Part of a small language model's weights.
Architecture: no biases in attention or MLP, tied embeddings.
Each number is 128 + 24 x the weight over its row's rms, rounded and kept within 0 to 255. Layers, rows and columns count from 0. The size above them is the row's rms in percent of the matrix's.

# layer 6 attention query, 192x192, rms 0.0913, rows 22-32,117-127, columns 0-95
size [108 104 101 107 103 109 103 112 106 106 104 106  93 101  94 100  98  99 100  97  94 102]
[[138 127 160 112 138 162 111  90 167 120 133 156 138 140 159 115  88 122 150 101  93 165 131 118 132 137 143  64 149  98 160 140  69 145 140 135 134 116 109 121 152 134 137 203 124 148 130 144  94 100 124  96 170 183 104 128 108 146 116  84 143 128  97 123 141 115 154 138 111 136 139 148 179 134 111 103 154  73 140 157 120 151 145 134 120 118  99 141 127 100 136 124 123 134 141 145]
 [134 135 116 155 107 150 136 125 124 128 117 130 180 114 183 121 160 125 128 147 121 173  93 114 144  90 153  95 159 149  84 148 107 122 144 125 130 151 132 150 142 117 117  85 100 117 105 134 107  95  83 106 115 136 127 162 102 132 111 174 138 156  93 122 123 105 166 165 139 131  90 126 133 172  78  97 138 152 140 142 143  90 127 111 106  92 139 118 164 106 117 155 116 131 116 117]
 [107 141 134 149 106 124 181 141  95 139 135 165 126 170 106 126 136 125  91 113  91 152 136 148 140  85 135 167 159  60 138 172 152 126 158 128  80 129 160 125 117 129 145 108 125 164  89 148 110  92  68 147  96 107 113 169 132 122 139 160 130 137 109 132  95  80 161 128 106 115 123 123  97 161 150 140 139 148 132 123 133 116  96 168 112 142 161 117 130 101 121 121 126 135 112 119]
 [152 124 122 119  95 205 149 132 116 122 156  72 117 130 113 116 141 166 110 142 106 142 155 139 130 181 152 104  97 153 126 110 131 155 159 135 168 125 117 111 148 138 142 164 142 136 118 126 132 149 135 128 111 163 111 138 105 165 142 126  93 145 161  98 143 100 144 124  96  94 117 106 135 136 101 145 130 111 118 125 100 118 129 133 150 164 106 209 127 117 113 102 120 149 141 158]
 [194 100 140 105 143 147 124 142 187 120 159 168 133  95 132 168 130 142 106 125 132 134 122 116 146 115 112 138 102 100 147 106 131 144 100 124 149 120  82  83 150 142  95 130 122  74 132 103 162  96 151 134  87 118  89 155  92  78 119 117 138 137 127 124 132 101 160 131 138 105 122 121  90 128  99 113  69 126 126 128 102 115  97 156 117 140 143 154 154 144  69 146 152 109 159 124]
 [125 107 123 100 149 103 161 145 146 147 145 122  65 155  95 143 100  88 136 129 150 123 126 135 112 139 121 172 127  90 120 156 139 107  62 107  70 112 125 100 137 126 114 159  93 124 123  87 117  89 151 132  62  88 120 124 142  83 120  89  93 138 141 177 117 121 151 139 141 148 137 118 113 109 137  69 122 118 116 147 151 121 115 166  83 131 136 108 132 124 171 157  73 111 136 158]
 [138 103 130 181 152 129 107  81 106  68 122 129 118 152 120 121 141 111 113  61 147 124 134 104 118  75 138 112 144 120 153 142 144 177 118  93 125 111 109 108 127 118 121 157 140 132 100 150 153 144 116  94  89 104 137 148 136 133 166 140  74 160  87 104 112 112 112 119 170 131  90 148 128 121 152 142 165 118 122 132 129 125 171 109 103 132 130  78  93 149 110 113 127 161 154 120]
 [115 106 136 141  98 116  78 160 127 112 119 123 165  96 150 154 137 126  77 121 133 144 136 134 130 127 101  96  93 141 114 106 172 117 157 156 123 125  97 110 126 144 155 151 144 165 114  88 124 134 150 118 130  87 117 139 170  87 135 117 182  82 117 109 139  98 152 164 164 107 164  94 146 113 111 115 108 169 123 138 101 112 163 136 153 124 143 121 111 100 118 118 159 121 119 103]
 [126 123 157 116 156  80 111 139 118 108 143 131 126 142 122  92 133 106 153 145 123 100 107 113 133 164 127 134 151 153 158 125 125  97 167 180 145  99 129 126 152 145  92 126 132 119 139 122 109 108 153 111 131 123  95 137  79  67 139 179 145 144 179  82 125 127 151 159 164  98 139 171 106 162 144  99 111 151 126 131 142  95 136 114 164  92 135 135 104 114  77 112  98 108  87 129]
 [156 123 132 137  97 163 177 134 123 128  88 154 160 102 139 151 143 115 164 144 124 138 102  91 133 114 146 159  89 119 155 153 183 141 152 179 148 131 129 149 143 137  94 103  75 112 126 133 149 126 130  95 143 156 121  78 107 104 111 126 120 144 149 132 136 109 100 147 154 116 196 159 123 139  89 142 161 123 132 130 117 135 128  93 141 103 130  92 123  59 161 134  97 130 117 141]
 [139  89 136 132 142  99 112 105 152 114 159 118 136 149 116  94 161 132 126  79 114 133 109 117 162 122 123 135  93  90 167 143  97 146 107 125 178 123 127  92 132  81 121 105 123 157 113 150 153 139 135 109 147 134 123 132 113 142 121 140 111  84 129  99 140  77 109 157  96 131 178 150 116 127 125 135  88  96 113 110 122 130  92 151 163  75 105 161 176 155 124 134 137 178 160 123]
 [114 125 121 134 170 117 117 157 135 136 129 141 134 148 157 145 118 142 109 149 104 206 151 186  93 147 145 126 144 120 139 101 164 146 139 167 131 152  83 144 114 121  67 111 123 118  84 137 130 140 122 151 118 102 121 155 131 126  96 154 131 101 157 144 117 136 113 119 155 152 128 144 106 108 159 130 165 130 124 146 113  91  99 145  80 117 143 100 161 113 168 150  81 146 105 146]
 [140  99 112 112 163 131  58 181 145 171 162 137  97 138 119 106 129 124 117 123 129 119 120  94 162 153  98 125 134 130 105 160 148 163 109 147 152 128  94 153 119 116 117 172 148 141 133  67 159 186 141  75 149 147 129 122 154 113 137 124 115 159 123  85  85  82 132 126 122 145 139 141 162 160 126  96 121 107 133 111 111  99  95 114 155 171 122 163 110 111 123 135 156 131 121 122]
 [170 116  86 102 143 133  98 128 137 102  91 107 113 130 129 166 109  95 146 154 132 109 128 122 126 127 112 185 148 156  92 164 159 108 154 133 149 161  89 121 105 129 140  89 134 129  94 111 157 120 140 128 136 166  89 132  95 119 122 137  98 135 126 114 174 106 114 129 149 161 139 139 125 156 124 113 130 162 140 144 160  87 118  90 120 158 141 133 122 135 127 171 129 165 139 153]
 [150 103  74  94 110 108 131 125  95  90 108 128 104 112 106 136 149 177 146 118 105 135 161 162 109 184 127 136 141 135 144  95 115 126 138 109 121 146 125 124 104 152 102  86 128  92 111  95 137 121  88 127  89 150 113 109 113 114 134  89 154 175 121 147 116 168 139 117 114  65 118  80 126 144 149 108 126 150  90 147 130 130 139 143 123 145 130  75 104 111 117 184 136 124 143 111]
 [119 153 129  89 146 102  82  84 129 154 136 139 120 121 128 131 137 164 113 131 122 118 114 105 118 101 147 147 149 163 113 106 140 110 147 132 134  79 126  92 147 104 142 161 168 169 145 105  83 114 111 159 125 130  99  92 102 151 152 125 105 117 131 124 130 130 112 194 164 159 118 111 127 153 160 157 122  54  89 138 133 151 103 147 139  90 119 164 101  92 103 132 126 121 145 173]
 [150 152 149 134  98 149 144 108 116 137 133 141 140 136  97 152 127 113 127 116 112 157 165 162 141  91  86 124 109  92 150 202 165 145 113 132  83 152 140 117 172 152 108 110 119 152 152 137 140 124 152 129  93 131  92 125 132 153  95  94 114 156 127 119 115 108 177 134 159 123 134 128  91 143 141 184 118 139 163 121 132 124 129  81  70 131 138 126 126 137 140 117 133 134 108 139]
 [ 78 121  61 139 119 125 130 137 119 136 152 129 136 143 148 184 155 121 160  76 147  92 133 125 133  98 152 148 134 136 135 119 124 131  86 105 141 123 156 105 111 120 170 161 106 110 159 136 128 148 107 142  83 116 151 122 171 133 127 104 111 153 142 106  80 127 125 132 106  95 171 111 124 152 117 130  82 131  89 154 138 164  86 136 143 167 130 142 167 125 129 110 118  96 135 118]
 [110 107 146 157 153 154  99 104 181 163  99 157  99 175 123 108 144 130 122 173 144  98 136 106 132 123 133  83 108 126 143 120 170 148 126  93 133 126 140 124 152 151 143 131 143  85 113  90 133 129 166 153  97 117 120  94 147 117 121 117 148 167 123 152  83 125 153 114 135 111  87  85 182 139 131 155 153 114  83 133 121 109 173 134 112 132 142 126 132 143 102 102 161 126 126 142]
 [118 145  99 140 148 150 165 145 127 105 143 124 167 112  89 121  92 117 105 175 139 121 104 117 143  96  82 144 142 154 134 105 130  89 114 136 107 123 127 144 123 119 131 116 140 111 135 140 135 113 136 138 130 151  88 107 125 108 158 147 148  92 150 132  82 143 149 150 127 122 148  84 158 127 105 128 117 112 136 101 118  74 146 144 111 117 133 115 166 196 114 123 177 104  88 109]
 [116 152 127 105 144 133  80  92 188  98 145 140 141 137 142  89 112 107 108 104 113 128 150 119 103 147 117 147 126 118  96 107 128 146 121 145 106 167 170 161 143 116 123  95 100 100 155 113  76 101 141  86 113 134  94 116 130  76 151 130 140 143 105 138 153 127 165  91  95 133 125 164 113 162 110  75 107 114  98 129  90 131 146 134 121 123  89 153 140 123 147 135 114 166 108 133]
 [120 112 147 132 102 115 146 168 135 111  73  81 143 107 124 119 102 145 121 127 119 101 101 116 107 110 148 100 118 137 120 132 132 128 138 138 159 140  95 104 120 138 161 119 160  79 128 104 118 117 107 142 160 189 121 152 120 139  96 153 123 133 127 130 132 109 108 111 106 137 152 151 103 137 149 106 159 132 136  90 126 127 163 117 146 149 106 136 166 138 144 124 156 149 131 145]]
# layer 6 attention key, 96x192, rms 0.0898, rows 21-31, columns 0-95
size [ 97 125 129 123 102 113 100 109 104  97 109]
[[ 85 160 134 135 171 160 144 138 105 123  97  85 142 142 102 170 124 145 151 114 152 104 168 116 145 158 121  90 147 109 127 134 144  90 119 112  97 139  98 134 159 112  86 168 113 132 148  96 143 123 142  94 114 134 141 111 116 167  83 122  90 123 115 102 124  96 110 117 164 100 118 127  83 128 141 157 126 132 150 153 136 131 121 127 135 145 151  97 111 186 103 107 151 131  90 171]
 [120 153 143 134 158 172 125 116 142 125 141 131  77 120 136  80 135 138 141  87  82 135 130 134 166 108 113 102 125 110 149 131 151 185 113  84 123  94 142 109 159 187 165 112 139 126 171  99 148 119 140 159  68 104 112 122 104 116 116 138 119 131 132 131 108 132 125 147 112 147 116 144 124 128 156 117 129 118 175 106 106 144 145 137  91 104 117 178 120 154 172 129 109 114 153 106]
 [119 120 121 104 110 117 105 170  91 135  86 121 172 126 101 117 104 113 111 166 177 106 109  85 134 141 130 136 128 167 117 125 120 112 111 173 135 171 134 162 115 103 109 142 127  92 107 170 106 158 118 116 133 100 175 124 116 119 113 116 105 120 147 143 149 110  96 107  90 150 154 146  99 155 147 165 163 117 115 130 114 122 143 146 178 133 109 127 153 134 154 123 150 140 115 144]
 [108 135 182 122 139 148 113 184 182 121 156 100  76 132 130 115 141 145 115 121 139 128 146 107 128 153 172 129  90  91 168 181 137 113 100 118  98 106 126  94 142 108 112 152 115 167 156  98 152 114 133 143 107 119 119 130 135 115 116 108 116 151 153 141 164 133 146 127 171 142  72 119 145 152 132 125  84 132 148 160 116 187 112 124 110 126 142 123  96 157 124 122 106 111 117 105]
 [137 131 138 186  96 101 115 122 156  98 107 105 136 138 151 198 125 131 148 150 108 115 179 144 118 107 128  92 120  96 107 118 156 124 121 111 124 124 129 168 113 111 127 163 153 105 107 129 131 111 131 149 138 122 108 160 130 151 127  97 129 161 131 148 106 155 146 104  99  78 131 110 104 128 131 115 122 130 126 149 100 100 104 171 121 130 113 128 104 120  77 141 155 133 156 134]
 [132 119 155 130 124 116 103 104 143 147 128 153  85 155 131 134 150 106 102 139  61 137 101 118  89  79 142 128 138 109 157 132 158 147 129 110 130 112 165 104 100 139 140 129 175 128 168 115 145 129 110 172 110 135 133 150 102  93  92 115 128 110 116  91 125 136 116 135 138 134 142 103 145 122 182 134 114 142 133  94 146 143 110 152 106 138 121  88 103 139 114 113 130  89 142 102]
 [146 131 116 170  97 130 108 113  93 179 150 140 128  91 119  77  98 115 121 112 150 128 151 138 111 134 136  99 148 191 131 103  93 117 134 119  86 155 112 151 121  98 107 173 109 125 152 163 144 169 144 132 149 133 128 143 125 191 110 121 102 113 123 129 111 136 170 131 140 165 122 124 128 144 143 180 132 119 138 170 130 131 122 135 107 130 120 131 133 106 170 124 155 125 138 132]
 [110 144  97 138 126 126 137 112 124 149  96 123 123 103  90 100  74 138  83 120 155 121 141 152  94 151 138 100 139 174  98 138 117 102 135 140 135 168  98  77  89 120 113 108  94 140 107 149 115 134 101 127 150  98 141 143  94 175 110 156 115 113 163 110 138 145 125 117  80 153 122 152  89 104  96 131 135 111 112  81 133 121 127 124 148  94 114 115 126 152 148 128 131 186 161 126]
 [178 130 135 115 160 152  97 146 114 151 111 138 123 136 138 108 139 123 149  94 142 158 136 128  74 101 144 127 137 130 122 148 119  72  84 116 140 198 132 107 123 159  74 127 141 127 132 119 123 134 118 144 118 115 140 145 168 171 133 118 125 139 140 104 129  78 111 162 117 158 157 131 125 165 150 105 152 135 141 125 165 112 153  99 115 133 130 130 137  50 121  88 124 102 122 129]
 [140  83 120 123 136 161  81 150 147 126 147 101 128 125 102 143 119  86 129 135 131 138 150 156 130 102 111 120 138 166 118 164  85 131 143 131 120 132 156 122 141 152 145 161 114 156 135 143 121 111  99 146 150 149 130 153 163 152 160 153 153 126 118  71 100 136  92 123 128  97 140 106 193  75 163 139 133 141 155  84 178 109 135 104 115 126 113 138 141 141 178 172 176 118 138 113]
 [113 126 170  95 160 154 136 135  80 122 140 157 126 131 130 119 131 122 108 110 131 147 167 115 116 104 122 133 152 144 150 162 104  93  89 150 128 126 158 123 120 162 131 177 152 160 147 104 125 112 182 155 133  86  94 137 103 105 109  93 165 130 147 130 100 156  85 162 138  99 106  99 124 117 142  65 119 110 155 110  81 160  83 148 119 121 119 100 104 126  86 137 115 108 137  92]]